Weights of a small GPT-style language model, trained from scratch on English Wikipedia: tied embeddings.
Each number is 50 + 12 x the weight over its row's rms, rounded and kept within 0 to 99. Layers, rows and columns count from 0. The size before them is the row's rms in percent of the matrix's.

# layer 2 attention output (transposed), 64x64, rms 0.171, rows 62-63, columns 0-63
075:51 66 33 62 42 78 44 46 41 41 50 45 70 62 50 52 32 55 48 57 42 48 68 63 48 45 58 68 47 70 37 41 61 57 39 73 41 73 66 48 54 38 33 74 53 61 40 38 48 65 45 59 51 42 49 57 36 43 65 36 68 53 65 60
114:53 22 67 59 56 47 41 53 67 77 44 56 35 46 63 66 52 59 39 30 42 35 43 43 79 50 58 55 63 34 47 45 48 54 53 45 55 48 50 71 60 61 28 50 53 49 62 56 59 44 33 48 66 42 63 52 37 63 38 75 46 32 41 48
# layer 2 attention value, 64x64, rms 0.0602, rows 63, columns 0-63
117:55 63 67 49 60 58 56 66 38 57 53 46 57 44 58 38 55 47 66 42 37 71 76 41 34 69 77 31 32 46 48 43 47 43 44 49 38 55 76 56 60 34 35 55 31 46 61 48 45 57 50 55 71 51 76 35 43 44 51 38 52 61 47 59
# layer 2 MLP up, 512x64, rms 0.181, rows 0-52, columns 0-63
091:54 75 42 62 71 53 57 42 50 43 54 44 60 44 64 58 45 62 52 53 54 54 50 54 28 62 52 42 32 42 43 44 48 50 72 72 56 19 64 61 55 53 81 41 59 60 53 68 69 41 63 46 58 51 74 46 57 54 40 36 48 52 60 66
100:42 58 70 60 50 47 48 34 54 39 69 47 32 43 61 56 61 50 54 33 41 55 39 49 62 45 63 34 46 50 28 34 52 38 58 63 45 27 45 48 53 73 49 60 50 42 52 41 27 42 42 46 40 94 53 42 55 63 65 44 42 65 50 50
094:37 47 63 69 51 66 53 53 84 50 50 30 65 45 45 72 37 58 21 40 52 59 44 58 66 47 62 42 32 51 47 39 70 58 48 63 53 44 45 47 51 42 43 74 38 63 46 53 47 65 47 45 55 58 49 51 49 55 57 45 66 18 47 57
081:58 42 54 51 58 53 65 51 46 48 61 26 47 71 45 46 20 44 55 47 38 44 54 41 14 49 71 56 41 58 56 55 39 46 52 13 61 31 38 42 39 47 59 42 65 59 58 46 71 44 46 43 66 49 64 50 48 51 52 50 43 60 61 60
097:65 35 51 48 44 62 33 51 27 52 30 38 61 78 30 74 53 60 49 54 55 63 51 55 39 48 56 44 38 49 36 37 60 68 37 30 33 53 51 67 48 53 25 40 50 55 64 43 43 41 63 41 52 67 55 55 46 56 33 50 54 34 48 71
092:65 38 55 47 48 59 46 37 66 65 50 76 58 36 74 53 58 51 50 67 76 37 49 51 57 49 50 68 85 51 59 61 43 35 53 67 65 46 47 51 39 49 46 32 62 57 56 42 44 49 49 44 28 39 34 57 33 56 64 63 61 50 49 39
096:34 63 66 68 43 55 51 62 55 37 76 40 61 33 35 48 65 42 75 59 70 58 54 58 28 63 54 28 52 57 42 66 75 53 47 53 62 63 39 45 67 39 55 59 41 73 53 53 56 34 66 52 42 55 54 48 62 59 49 50 49 56 60 60
095:65 76 36 60 45 49 44 55 33 45 57 17 75 52 51 50 36 46 49 32 55 59 65 41 68 42 56 42 52 43 20 42 50 49 54 45 28 41 50 56 48 55 40 58 78 62 29 55 50 42 61 65 48 38 51 59 40 42 55 41 61 36 54 54
115:49 35 63 49 68 65 59 27 39 44 41 57 50 48 44 44 42 53 32 77 35 50 68 46 48 51 51 71 53 64 52 60 51 72 38 53 61 50 68 53 56 50 31 68 42 33 43 50 62 49 59 28 65 30 50 45 52 36 55 27 34 49 44 62
076:42 56 67 67 49 40 66 48 54 65 53 80 53 47 40 34 52 55 46 73 46 38 52 45 45 51 35 54 21 48 50 40 58 51 42 32 34 47 56 43 61 59 54 57 40 42 70 44 55 42 61 60 44 46 84 69 36 56 36 64 59 60 67 53
112:25 61 58 67 39 56 46 31 50 45 55 19 55 49 61 40 44 32 46 30 70 51 52 40 60 33 51 54 54 45 48 48 61 47 30 50 58 39 52 38 47 40 38 60 45 60 57 43 48 38 38 84 59 30 52 30 59 54 29 46 57 45 51 62
096:47 71 41 43 36 40 33 49 44 74 56 30 41 48 38 57 61 32 59 32 65 30 40 44 63 42 43 60 62 47 50 62 38 42 58 54 41 49 42 57 42 63 63 54 64 56 43 55 51 61 60 39 28 82 23 65 50 50 66 59 47 43 45 57
096:59 71 51 36 65 46 49 68 45 52 52 25 54 57 42 54 67 42 69 38 53 39 67 40 55 54 46 49 52 36 55 65 42 65 49 39 35 42 54 85 69 49 50 55 72 67 55 56 36 56 54 45 46 65 62 50 43 56 32 64 57 43 47 76
091:43 54 38 57 71 54 60 59 61 51 36 54 32 43 44 55 64 55 53 25 48 30 63 42 46 53 53 37 61 36 56 46 45 61 83 42 36 42 72 51 38 67 51 52 55 50 49 59 40 52 32 70 29 60 57 52 47 53 33 49 83 59 56 54
096:51 50 50 63 73 45 28 59 48 34 52 48 54 57 55 66 56 36 49 60 50 55 50 45 45 54 58 28 81 41 46 41 31 39 58 63 48 48 70 43 34 40 37 55 57 61 38 62 49 56 53 71 39 42 60 76 42 57 44 39 75 31 33 57
100:68 65 55 50 70 56 43 51 53 58 21 64 35 54 54 52 42 51 55 43 61 59 32 51 35 46 80 38 38 61 38 43 53 72 48 43 49 63 48 62 57 32 33 53 58 38 72 40 45 49 66 39 43 59 77 54 44 69 45 38 61 58 45 53
105:58 39 60 57 69 63 57 60 72 49 42 50 28 54 51 43 70 76 57 50 46 47 52 29 47 58 70 43 56 32 33 42 77 46 66 55 59 45 55 47 58 36 48 41 51 46 65 65 48 35 26 49 60 58 43 49 46 34 42 53 46 26 40 39
092:52 54 70 72 61 43 30 29 47 56 46 34 55 53 49 36 50 53 24 43 45 61 49 53 49 40 69 50 54 52 66 38 46 49 62 52 53 59 55 46 44 46 32 56 45 52 46 45 46 41 06 71 38 42 45 47 52 73 24 45 52 46 58 37
090:43 48 71 44 55 46 52 54 62 46 39 47 68 32 33 54 76 33 58 28 65 68 40 30 44 64 48 55 35 47 42 71 39 37 46 48 43 53 64 45 45 36 53 36 35 56 22 73 56 55 41 56 49 47 61 39 61 40 62 54 55 34 61 49
099:62 62 63 36 51 59 42 37 59 55 45 52 42 25 51 54 40 48 19 58 53 35 34 51 44 38 19 40 45 24 51 54 27 68 50 45 44 46 57 59 51 68 54 60 49 56 28 43 55 53 42 42 34 62 70 61 64 61 49 36 55 49 59 41
096:57 43 55 49 61 49 47 51 59 44 33 60 56 67 44 59 59 64 58 20 30 40 52 56 58 67 60 47 66 56 54 44 74 70 54 75 54 40 45 60 48 56 39 56 53 40 28 50 66 54 39 35 42 66 71 52 37 34 54 37 69 67 37 49
098:57 56 49 55 50 46 63 50 55 43 28 41 52 33 41 40 83 61 53 39 35 45 27 43 50 44 31 41 46 63 33 55 63 35 59 35 51 49 58 60 50 54 44 57 35 75 62 38 55 35 39 46 44 69 32 61 57 63 68 67 61 54 53 67
094:48 51 51 52 44 48 50 59 54 54 42 57 26 38 53 61 46 41 44 14 49 47 39 28 76 33 49 62 65 57 45 49 60 59 66 66 49 39 55 58 39 60 39 75 51 48 60 43 50 73 43 52 49 66 32 53 42 28 54 52 43 45 37 75
097:60 46 55 58 40 42 60 48 34 45 39 19 36 53 58 39 59 46 50 51 41 55 49 48 63 40 37 52 62 29 54 53 27 54 45 61 64 30 47 47 41 62 29 53 48 56 38 31 34 54 59 64 48 22 46 42 73 44 48 33 75 52 35 54
091:48 36 63 53 38 60 40 54 47 48 67 35 49 61 44 65 59 57 86 39 32 77 48 31 58 71 57 52 48 52 38 45 57 30 49 29 46 44 55 61 53 57 50 29 31 58 54 53 73 41 51 44 47 69 67 53 33 49 59 54 54 55 46 61
085:51 64 60 34 62 27 60 57 67 46 72 32 45 65 45 25 74 25 73 52 52 49 58 57 65 62 38 52 40 41 53 57 64 47 39 61 31 42 47 48 61 43 53 35 49 44 59 42 72 47 45 59 58 62 58 53 36 45 40 66 38 53 58 53
115:52 29 59 45 52 39 21 41 73 42 43 64 48 54 44 55 45 63 38 38 31 64 35 37 79 38 46 60 55 31 62 37 54 54 59 61 43 53 51 42 46 36 40 48 58 40 49 25 50 66 46 47 31 64 46 52 32 42 51 33 49 70 51 54
103:63 38 56 73 55 63 51 62 69 49 56 63 43 60 53 32 55 42 74 45 43 47 72 58 72 56 54 34 42 53 39 33 74 53 38 46 36 63 47 63 68 53 43 50 50 30 40 42 42 30 41 43 52 56 77 46 46 29 48 52 32 49 48 44
097:28 38 76 45 38 50 59 61 37 44 39 50 58 61 45 76 55 30 62 27 58 66 56 38 52 64 35 46 46 64 60 53 52 50 31 57 64 47 54 49 36 51 55 35 64 55 79 44 59 32 74 40 56 50 58 52 37 47 33 61 48 50 62 51
094:65 27 62 30 48 50 65 36 53 51 59 52 47 46 60 47 64 56 71 52 37 40 53 38 43 48 48 58 47 45 69 82 68 64 58 36 63 30 45 52 38 55 49 62 48 62 46 62 48 59 39 30 34 62 38 54 64 68 45 37 44 74 53 62
105:58 63 24 74 61 51 56 68 21 55 66 35 59 56 55 32 51 40 60 67 44 49 37 57 36 40 46 41 43 42 45 32 44 44 46 40 37 33 34 56 54 47 68 64 59 56 71 58 52 48 59 51 53 38 56 42 35 43 37 26 42 48 38 64
108:67 39 53 46 52 70 30 51 56 51 43 60 50 42 71 36 58 57 31 52 52 51 59 36 51 41 57 46 66 51 66 60 47 41 48 63 54 47 37 67 47 61 43 63 74 28 56 52 24 34 54 36 33 64 51 50 48 46 34 39 27 55 48 21
112:34 46 45 30 56 51 63 40 61 79 48 67 49 51 56 45 63 44 75 39 55 23 54 45 49 39 57 55 63 49 64 65 60 54 50 34 45 69 25 69 61 56 35 44 65 52 54 38 60 49 47 65 34 36 39 53 49 53 58 73 52 63 44 41
105:49 50 66 48 72 57 66 58 55 53 41 56 31 51 43 61 51 41 60 15 37 50 56 37 67 45 62 41 55 55 66 45 65 41 45 49 54 25 54 53 44 50 69 66 48 47 56 52 37 48 49 53 55 55 66 22 64 55 21 58 43 51 31 32
100:70 33 59 36 68 34 57 39 54 54 34 79 56 43 53 52 49 68 33 61 53 43 58 64 32 37 64 68 50 33 58 55 32 36 44 48 58 43 47 43 41 49 55 64 50 53 69 49 75 65 42 44 41 39 46 47 49 29 49 54 39 48 33 34
086:36 46 55 62 74 56 43 32 27 35 47 36 71 73 39 49 50 50 53 59 55 72 63 43 57 54 57 54 45 53 47 60 62 59 39 53 57 57 74 46 59 35 33 42 36 48 54 66 62 35 44 50 50 44 52 26 34 37 35 41 47 37 74 44
121:52 50 38 40 46 75 41 33 51 59 56 27 59 26 53 41 51 41 40 49 60 30 47 44 34 45 51 55 52 65 37 59 27 33 43 35 58 57 53 33 46 63 43 49 60 64 59 42 35 46 41 31 30 42 28 55 42 55 76 68 58 56 43 40
109:57 57 54 36 54 36 70 50 41 52 44 40 38 44 37 79 60 49 64 50 62 72 43 18 37 62 60 53 30 51 43 53 47 49 43 51 68 48 52 50 58 59 51 45 42 58 61 57 54 41 67 43 50 23 75 51 49 26 67 47 51 67 36 55
105:68 58 45 58 54 63 62 47 39 61 56 40 47 58 62 27 66 45 73 61 45 62 40 58 29 64 66 23 57 58 22 50 47 41 59 46 62 51 39 44 55 39 55 55 42 41 44 68 46 46 46 30 48 62 67 50 51 28 52 43 39 73 61 58
088:50 08 56 34 56 69 30 52 46 66 46 43 63 62 45 40 43 38 41 55 54 29 60 43 60 36 36 65 53 56 63 46 64 54 54 56 54 59 51 38 52 67 47 74 46 41 50 47 55 57 49 33 77 21 49 43 41 43 38 55 46 47 44 50
115:65 56 51 40 76 65 33 61 59 62 42 36 56 49 47 44 46 79 45 59 31 54 52 72 47 46 66 33 61 37 35 43 40 56 58 39 46 53 46 63 55 31 56 62 70 41 49 71 43 68 56 56 40 53 44 66 44 46 31 32 53 36 56 37
112:52 56 68 32 34 45 57 45 42 29 66 29 48 41 33 45 35 40 57 61 46 65 57 36 38 44 42 55 45 54 68 50 59 44 29 60 61 34 60 32 45 53 50 68 48 75 39 51 54 48 71 46 45 50 32 39 67 36 42 42 58 70 47 69
111:71 49 66 51 54 39 41 51 37 48 49 32 60 59 51 28 56 61 60 26 45 46 74 62 63 50 59 49 57 46 56 46 36 67 61 44 65 53 57 59 40 56 44 25 46 53 31 67 66 35 50 74 47 33 58 61 48 55 38 56 77 63 55 53
097:49 62 42 57 58 34 58 66 48 32 48 33 47 68 27 54 51 55 60 41 52 73 68 78 72 45 46 22 40 52 34 31 53 53 34 52 50 54 51 40 69 54 41 49 65 41 45 49 46 42 71 52 51 52 51 60 36 36 38 40 34 43 44 61
104:51 45 38 80 51 62 62 61 61 46 52 58 49 77 49 38 58 71 72 43 40 60 59 46 43 64 84 51 42 34 35 47 68 43 49 43 54 46 48 37 58 46 60 67 39 53 49 46 55 33 61 39 44 40 63 28 45 31 48 40 40 42 56 40
107:55 52 80 69 38 54 43 35 43 39 41 64 46 64 43 49 50 66 35 67 45 48 66 62 74 55 60 48 69 53 64 43 76 57 43 64 49 60 57 57 56 49 26 57 40 51 36 58 35 45 41 49 45 76 47 40 34 36 43 45 44 55 65 37
106:49 19 70 51 48 59 54 47 49 53 30 56 27 69 62 66 32 66 47 55 67 58 58 53 53 63 55 51 68 41 24 36 58 34 43 39 51 59 60 62 34 65 50 42 55 51 76 47 31 46 55 49 44 66 51 62 49 43 48 53 60 59 64 61
044:41 51 58 52 60 72 27 37 67 63 47 65 52 42 37 58 34 37 53 34 46 57 56 44 51 45 63 37 51 44 49 41 34 34 43 62 46 56 55 40 68 67 64 71 42 64 49 21 42 38 47 56 41 35 41 57 24 40 47 41 60 72 37 52
103:76 44 35 57 49 41 67 42 56 73 47 62 42 50 76 51 57 47 35 56 41 33 47 51 46 43 62 44 56 48 32 52 46 48 64 66 44 48 36 62 31 64 35 63 74 55 48 34 41 58 28 40 36 55 47 40 49 74 60 37 56 66 40 39
088:46 72 60 63 67 55 66 40 45 41 59 41 42 43 66 18 45 40 59 61 49 42 43 46 53 47 46 55 42 40 60 30 68 57 52 39 54 57 56 65 35 42 39 56 57 56 58 28 56 57 38 40 63 45 81 38 48 78 46 48 65 63 64 52
112:66 38 57 50 54 66 40 82 53 60 46 36 49 61 49 49 69 43 75 38 34 70 40 31 38 74 66 57 49 55 52 41 60 37 52 48 33 57 40 61 58 35 60 54 67 64 47 46 37 58 52 40 49 71 43 46 51 42 43 44 30 57 46 66
090:44 36 29 44 47 66 46 51 37 70 36 40 51 55 72 67 52 41 69 45 58 36 61 68 61 61 56 50 65 46 48 60 31 38 65 31 36 59 25 47 40 49 56 66 60 55 43 46 37 52 41 65 50 50 53 62 62 69 59 56 55 72 65 61
088:40 53 62 26 37 40 41 49 46 60 46 24 58 40 30 29 49 48 21 39 45 35 35 39 56 43 16 58 46 40 71 48 27 44 46 49 65 36 38 52 44 62 51 62 54 56 51 52 63 47 46 42 38 56 39 56 42 54 46 64 54 51 66 46
# layer 2 MLP down (transposed), 512x64, rms 0.0295, rows 0-52, columns 0-63
076:55 31 62 42 33 60 37 45 49 41 64 60 36 43 54 29 48 61 40 55 38 51 35 35 52 42 47 60 54 59 76 52 23 63 32 53 53 76 64 41 37 62 36 50 47 62 30 37 39 49 67 70 55 48 40 51 60 44 62 54 31 49 46 35
094:48 64 32 39 27 59 53 44 55 56 37 51 63 34 52 42 51 48 52 64 39 34 56 46 25 43 36 46 59 53 55 61 59 52 51 37 58 79 66 24 51 63 32 55 46 53 33 58 70 47 29 55 64 35 45 58 46 48 72 47 45 33 37 61
081:42 58 39 49 35 43 46 33 41 51 39 66 37 47 60 46 57 44 67 37 48 59 51 36 46 56 50 61 73 40 63 77 73 35 57 40 60 39 31 57 41 72 41 40 56 51 47 52 61 56 40 51 50 34 57 59 43 24 68 56 43 71 67 64
074:57 65 26 39 61 44 47 59 57 65 41 64 38 49 60 58 80 54 54 54 76 65 53 57 35 62 33 34 41 41 55 59 53 34 53 78 33 50 46 42 48 44 48 57 39 58 25 59 49 39 53 62 69 46 42 33 47 58 59 62 64 42 54 45
103:44 53 45 49 42 57 52 41 43 49 47 61 21 37 26 69 58 40 51 53 47 60 53 64 49 57 81 43 42 26 44 53 59 42 28 55 33 33 61 52 71 70 41 42 39 38 42 52 38 52 45 50 62 37 59 45 57 54 70 48 54 51 22 48
097:44 56 52 58 59 39 63 63 63 53 41 63 68 73 36 31 56 55 71 57 45 47 46 54 57 37 36 53 44 68 26 35 69 59 60 52 53 29 50 57 53 45 36 43 29 65 43 45 54 33 48 61 70 45 61 60 54 44 26 53 35 51 50 71
093:49 39 29 43 29 45 29 73 52 42 38 53 47 27 46 63 63 57 52 72 37 38 64 59 37 42 53 41 55 45 49 64 39 66 49 33 52 44 59 53 42 52 55 56 51 39 44 35 34 81 68 61 51 66 40 38 59 58 72 54 57 42 41 58
104:42 44 46 46 55 58 46 60 46 31 65 54 43 28 58 48 19 74 53 36 45 47 58 07 60 43 38 44 39 52 42 51 45 33 50 43 43 32 52 63 58 69 49 40 77 42 49 59 56 55 47 35 43 50 57 36 53 52 66 43 55 40 58 54
140:70 47 82 42 52 44 60 57 67 63 67 41 45 35 21 35 41 49 20 53 32 41 60 51 66 44 48 56 51 49 65 57 54 53 43 69 55 53 57 58 53 53 31 55 63 43 55 57 64 62 68 43 54 37 60 60 28 48 55 59 55 56 38 54
070:51 35 53 51 23 49 29 45 63 73 48 67 41 38 48 69 36 40 37 51 51 56 48 49 71 42 47 35 54 57 67 59 31 64 74 42 55 39 44 44 43 56 51 67 62 48 51 52 53 71 41 55 64 59 26 50 58 60 41 57 35 59 32 32
122:75 41 62 57 60 57 46 69 40 33 36 63 54 43 48 44 39 41 45 41 55 17 47 49 25 48 37 65 32 56 54 77 58 41 66 55 38 53 41 40 48 34 56 51 59 66 56 64 43 53 60 47 50 53 39 60 61 68 55 26 57 55 52 33
079:63 55 74 57 61 52 68 55 58 30 54 63 53 60 39 54 38 60 49 55 51 71 50 71 47 60 60 65 38 58 47 20 66 33 47 49 55 37 70 41 57 43 32 30 39 44 57 53 33 39 42 48 59 29 79 48 49 47 42 43 57 52 49 51
105:65 42 58 39 55 62 58 39 53 46 69 53 22 57 48 58 67 47 80 41 56 46 47 42 29 38 51 53 57 42 49 68 44 55 60 52 41 56 53 55 75 36 69 55 62 58 55 39 39 61 51 37 81 41 48 53 32 64 48 72 43 54 37 59
081:74 47 45 17 53 57 64 69 48 52 60 36 58 61 61 26 39 56 38 46 58 61 46 56 54 50 26 53 57 47 60 50 60 40 36 57 70 73 61 56 50 25 45 46 49 67 78 53 29 47 47 39 50 61 55 46 44 59 42 38 44 43 52 54
115:38 65 48 60 57 38 25 59 71 60 53 58 42 42 34 53 49 34 61 52 51 53 35 43 44 51 52 53 50 34 64 70 47 49 61 41 22 37 62 46 63 48 75 54 57 65 52 57 48 39 48 61 77 54 51 55 64 71 42 44 51 29 28 56
087:43 30 68 65 30 26 65 51 47 63 56 55 52 52 32 52 55 50 50 58 50 82 49 36 56 51 31 54 39 43 81 54 50 45 58 59 67 43 47 26 52 54 50 54 55 65 50 43 55 63 57 49 61 33 54 34 41 72 49 39 43 66 41 41
119:68 60 62 55 41 66 53 35 55 65 43 61 38 55 53 42 62 66 36 48 41 69 30 40 38 64 53 55 58 66 50 55 49 58 43 62 46 43 54 65 51 48 55 45 48 56 47 45 50 43 30 50 76 61 25 29 56 32 68 39 15 44 52 38
093:58 50 52 52 57 67 52 44 48 32 53 62 57 49 39 42 61 28 61 37 53 51 56 47 55 78 48 62 55 59 38 57 51 55 69 38 43 49 59 57 35 69 63 43 34 44 66 48 50 82 83 29 46 58 59 39 29 46 60 56 64 37 52 54
088:35 66 52 65 45 39 32 43 43 51 64 70 64 53 68 61 37 41 67 58 55 43 55 45 65 42 30 48 53 27 51 37 39 54 59 49 51 73 53 43 39 72 43 61 50 28 39 59 61 63 61 59 39 29 42 53 42 40 49 52 51 42 79 56
101:21 59 42 49 20 46 52 55 48 58 52 66 55 56 67 60 46 62 69 47 59 72 55 57 47 59 46 50 53 63 38 30 68 45 43 44 45 61 49 47 41 55 59 52 34 62 34 43 44 34 43 42 68 57 37 62 46 30 52 56 23 29 47 64
105:58 43 43 62 56 63 61 42 55 80 62 37 51 30 43 42 44 46 47 54 42 52 50 22 50 36 63 46 37 59 62 51 39 38 57 31 41 66 74 41 55 36 67 30 40 62 67 45 63 55 44 39 57 55 53 57 40 56 62 56 69 36 70 59
101:58 44 37 53 49 42 44 72 39 48 30 64 40 40 52 56 56 39 51 58 48 61 53 56 37 42 30 44 67 41 54 58 41 33 50 36 52 43 56 48 43 41 64 47 68 53 47 60 57 58 78 33 73 45 25 55 71 69 67 60 24 38 41 51
061:45 49 47 39 70 50 48 33 51 53 56 41 63 67 58 38 41 57 54 87 59 50 50 54 26 48 43 39 35 55 45 43 51 31 41 59 54 56 29 52 46 52 61 29 43 58 51 51 57 36 45 71 48 43 81 56 49 69 48 54 70 56 48 27
106:63 63 31 48 58 50 43 62 28 36 55 58 35 36 66 45 58 46 57 59 52 50 70 53 70 59 24 60 57 33 59 48 40 55 40 72 56 38 56 63 37 43 59 69 52 31 77 39 58 62 64 55 43 55 48 32 49 51 66 42 64 41 44 55
089:28 47 19 59 38 43 44 57 36 46 41 63 62 40 54 58 41 54 41 63 44 58 53 67 38 29 33 43 51 55 48 47 39 53 36 57 54 35 58 40 43 41 42 49 44 49 56 53 75 42 31 48 46 47 12 59 61 41 47 36 61 24 45 50
079:47 37 54 27 41 44 49 56 54 50 38 50 43 53 43 50 29 53 38 44 44 49 54 66 37 35 59 53 53 46 48 42 21 49 56 38 69 51 43 46 17 68 45 44 47 30 63 49 48 60 73 41 62 62 26 45 51 27 40 53 53 43 26 39
114:41 46 28 44 60 49 69 37 21 29 54 46 52 52 63 33 50 47 78 35 53 35 46 46 30 47 52 43 58 66 35 25 55 60 52 48 42 35 42 43 40 50 54 53 36 52 42 60 48 49 55 53 52 40 76 46 47 57 70 67 71 49 35 51
100:70 56 50 68 55 42 47 46 46 43 53 44 57 45 56 45 65 41 45 63 42 43 68 40 53 48 29 49 59 47 73 59 45 45 53 61 31 63 50 41 25 62 61 43 18 61 21 53 71 30 31 53 45 53 58 59 56 74 59 50 56 47 57 42
088:34 46 50 53 40 43 58 62 39 42 50 59 64 54 52 64 56 39 40 66 38 55 28 50 58 55 28 46 36 54 45 60 39 65 39 38 28 67 60 49 44 33 59 46 27 22 54 49 39 59 66 68 57 43 18 62 50 55 54 38 68 52 46 54
100:35 40 40 48 42 64 59 63 62 36 66 37 45 57 66 49 36 39 45 45 52 79 44 44 61 62 55 45 42 70 39 44 44 28 32 44 49 55 45 55 62 62 55 29 74 32 70 54 70 32 44 65 39 59 32 51 51 60 52 61 52 44 46 40
106:62 68 40 52 46 77 47 57 56 40 51 39 47 28 51 50 46 47 39 40 71 31 31 46 68 59 64 53 56 60 47 52 41 52 28 59 58 55 57 89 45 46 59 52 30 56 50 66 38 55 51 64 45 72 57 37 48 50 32 64 49 50 55 44
119:49 43 41 49 48 59 51 63 45 66 47 50 49 71 49 58 38 38 41 65 35 56 42 53 41 53 68 53 58 50 44 29 36 63 75 53 40 53 41 50 22 31 54 51 36 46 22 48 57 58 55 55 75 55 27 46 52 65 42 52 26 53 26 55
110:23 32 29 33 53 39 48 51 49 51 47 61 41 47 41 55 54 45 56 65 56 50 45 47 16 39 41 53 42 36 68 52 33 48 49 19 52 60 48 28 36 41 61 44 67 41 66 53 61 50 48 59 56 59 27 56 52 51 60 33 41 63 49 63
103:57 53 25 43 52 59 59 52 29 46 52 76 52 65 68 64 52 55 67 52 69 58 50 55 62 71 34 29 56 45 42 55 48 28 42 41 33 59 43 62 53 42 52 50 54 57 71 42 49 55 49 64 60 62 49 74 69 44 38 51 69 59 69 45
113:46 37 49 58 42 47 53 74 64 31 44 44 46 47 66 46 60 56 30 50 52 72 69 62 53 51 32 60 52 42 47 29 57 53 65 75 47 53 62 23 49 48 42 51 48 31 41 60 52 23 30 64 66 47 33 45 42 45 65 47 39 52 58 61
087:21 41 29 48 65 53 39 36 29 48 57 63 46 53 56 62 49 47 49 47 69 60 58 44 76 63 57 51 46 43 42 77 44 73 35 60 40 52 69 65 53 50 54 49 45 50 58 60 54 58 57 51 42 49 28 48 38 26 55 49 68 53 54 27
122:46 57 57 61 59 42 64 65 65 64 53 73 53 73 43 37 48 66 68 60 58 46 40 57 72 45 41 63 51 59 38 34 73 46 55 47 57 19 56 53 58 34 36 40 33 50 45 57 41 30 52 61 53 39 65 54 47 44 26 54 43 51 46 61
113:60 49 65 50 48 52 31 15 56 62 45 38 42 35 37 54 28 18 39 49 37 49 46 51 46 52 57 50 40 58 37 54 39 57 38 63 43 40 43 56 58 54 52 52 46 54 52 49 44 31 56 33 61 37 62 17 64 59 60 70 39 40 37 53
115:62 63 46 54 43 35 41 66 61 42 67 38 34 45 46 88 41 47 63 36 41 61 42 57 53 64 35 37 54 41 49 39 50 32 58 52 58 42 57 52 30 70 51 56 35 53 50 44 81 48 41 48 51 60 59 54 43 44 65 49 70 55 67 32
084:48 66 38 51 19 16 43 54 41 51 37 55 42 55 52 54 57 54 49 60 42 56 63 67 42 52 77 49 53 67 39 63 41 51 57 64 29 38 48 58 35 32 41 35 51 62 34 70 42 48 64 66 56 44 49 54 67 59 72 48 58 46 46 53
141:52 47 64 65 46 43 41 44 38 72 28 58 66 61 30 64 61 71 47 61 22 51 48 55 52 41 53 55 37 51 62 23 40 44 61 27 36 53 55 38 43 56 75 52 65 46 34 54 47 53 49 48 35 47 73 50 40 42 60 53 63 42 60 50
104:70 34 41 70 60 53 64 55 41 56 50 55 56 39 36 52 57 70 47 56 53 38 36 44 43 60 64 41 61 44 38 45 36 30 53 60 76 70 34 46 66 44 55 33 33 54 26 60 54 43 62 65 47 52 74 47 57 48 46 65 76 41 50 44
097:60 34 41 40 29 68 53 52 48 37 51 66 44 44 75 24 47 47 44 60 53 73 62 39 52 39 46 57 51 44 55 52 61 17 32 58 43 54 36 57 49 51 57 39 48 42 61 22 56 46 42 43 49 47 41 30 39 65 69 46 37 61 37 43
101:62 63 51 36 53 44 45 48 31 42 44 47 47 51 32 57 44 57 40 32 30 42 66 57 47 51 61 56 63 45 56 54 36 49 39 46 35 63 41 34 45 42 29 29 61 47 33 56 42 59 65 55 11 56 39 54 68 52 67 34 70 62 46 44
108:50 59 36 60 58 70 57 49 58 60 42 33 58 60 64 65 65 79 48 49 49 66 46 58 52 45 65 59 52 38 25 59 70 45 40 63 64 44 53 59 61 36 68 48 47 62 58 26 56 53 25 33 59 48 51 56 52 52 53 51 58 36 80 51
121:73 51 68 44 77 61 42 50 71 49 53 56 46 50 39 30 55 59 42 48 42 42 48 50 35 61 70 49 72 64 39 51 27 64 59 43 47 54 56 67 41 68 71 62 52 41 52 55 55 60 46 60 49 53 68 46 57 43 25 58 63 59 57 24
111:45 39 54 61 47 56 36 69 58 58 72 62 50 56 43 44 42 55 60 59 40 55 69 50 53 52 76 41 64 64 38 45 82 45 42 46 38 46 62 47 35 49 50 56 52 47 54 57 58 59 41 84 44 47 40 29 57 45 45 40 57 72 67 72
044:66 35 44 43 38 47 64 38 41 31 53 43 72 51 64 37 56 45 71 56 57 34 58 55 46 53 68 41 52 60 34 41 47 18 71 43 61 63 48 42 20 42 69 45 56 51 69 48 54 52 60 48 57 61 45 55 65 73 54 55 46 53 61 61
112:34 33 58 28 46 57 40 34 59 25 58 43 37 36 20 45 31 50 52 31 55 62 45 37 46 62 39 65 36 61 68 56 68 49 50 46 61 54 48 33 55 48 56 60 34 58 51 68 45 30 54 64 62 44 57 64 49 47 63 46 43 41 61 35
071:63 46 55 46 82 37 41 53 68 45 25 54 37 38 43 54 46 47 43 55 50 42 46 53 31 45 68 77 65 57 38 50 55 57 57 41 48 42 51 44 43 43 56 46 70 45 37 32 45 68 70 48 85 46 43 49 39 33 40 52 59 52 57 38
106:54 53 63 45 49 58 43 45 61 48 36 59 44 49 56 50 51 44 32 62 47 38 55 73 33 67 17 22 27 51 63 56 38 59 55 76 54 59 63 63 60 32 39 39 55 51 45 41 63 54 47 49 54 60 42 59 60 71 68 58 50 42 36 35
114:38 54 30 41 43 22 53 67 38 60 53 40 59 75 71 67 60 74 28 57 47 55 40 57 54 38 40 45 48 40 74 50 57 31 51 59 62 57 40 56 60 64 57 49 67 41 53 53 42 70 46 48 46 62 47 73 53 61 44 49 58 37 40 43
078:61 52 58 55 40 79 35 38 48 55 53 62 47 73 46 61 60 49 62 52 66 67 59 57 72 44 54 53 61 72 31 43 31 70 53 75 43 51 62 50 49 49 56 50 60 63 35 42 18 67 58 58 56 70 49 38 60 56 42 45 54 47 50 53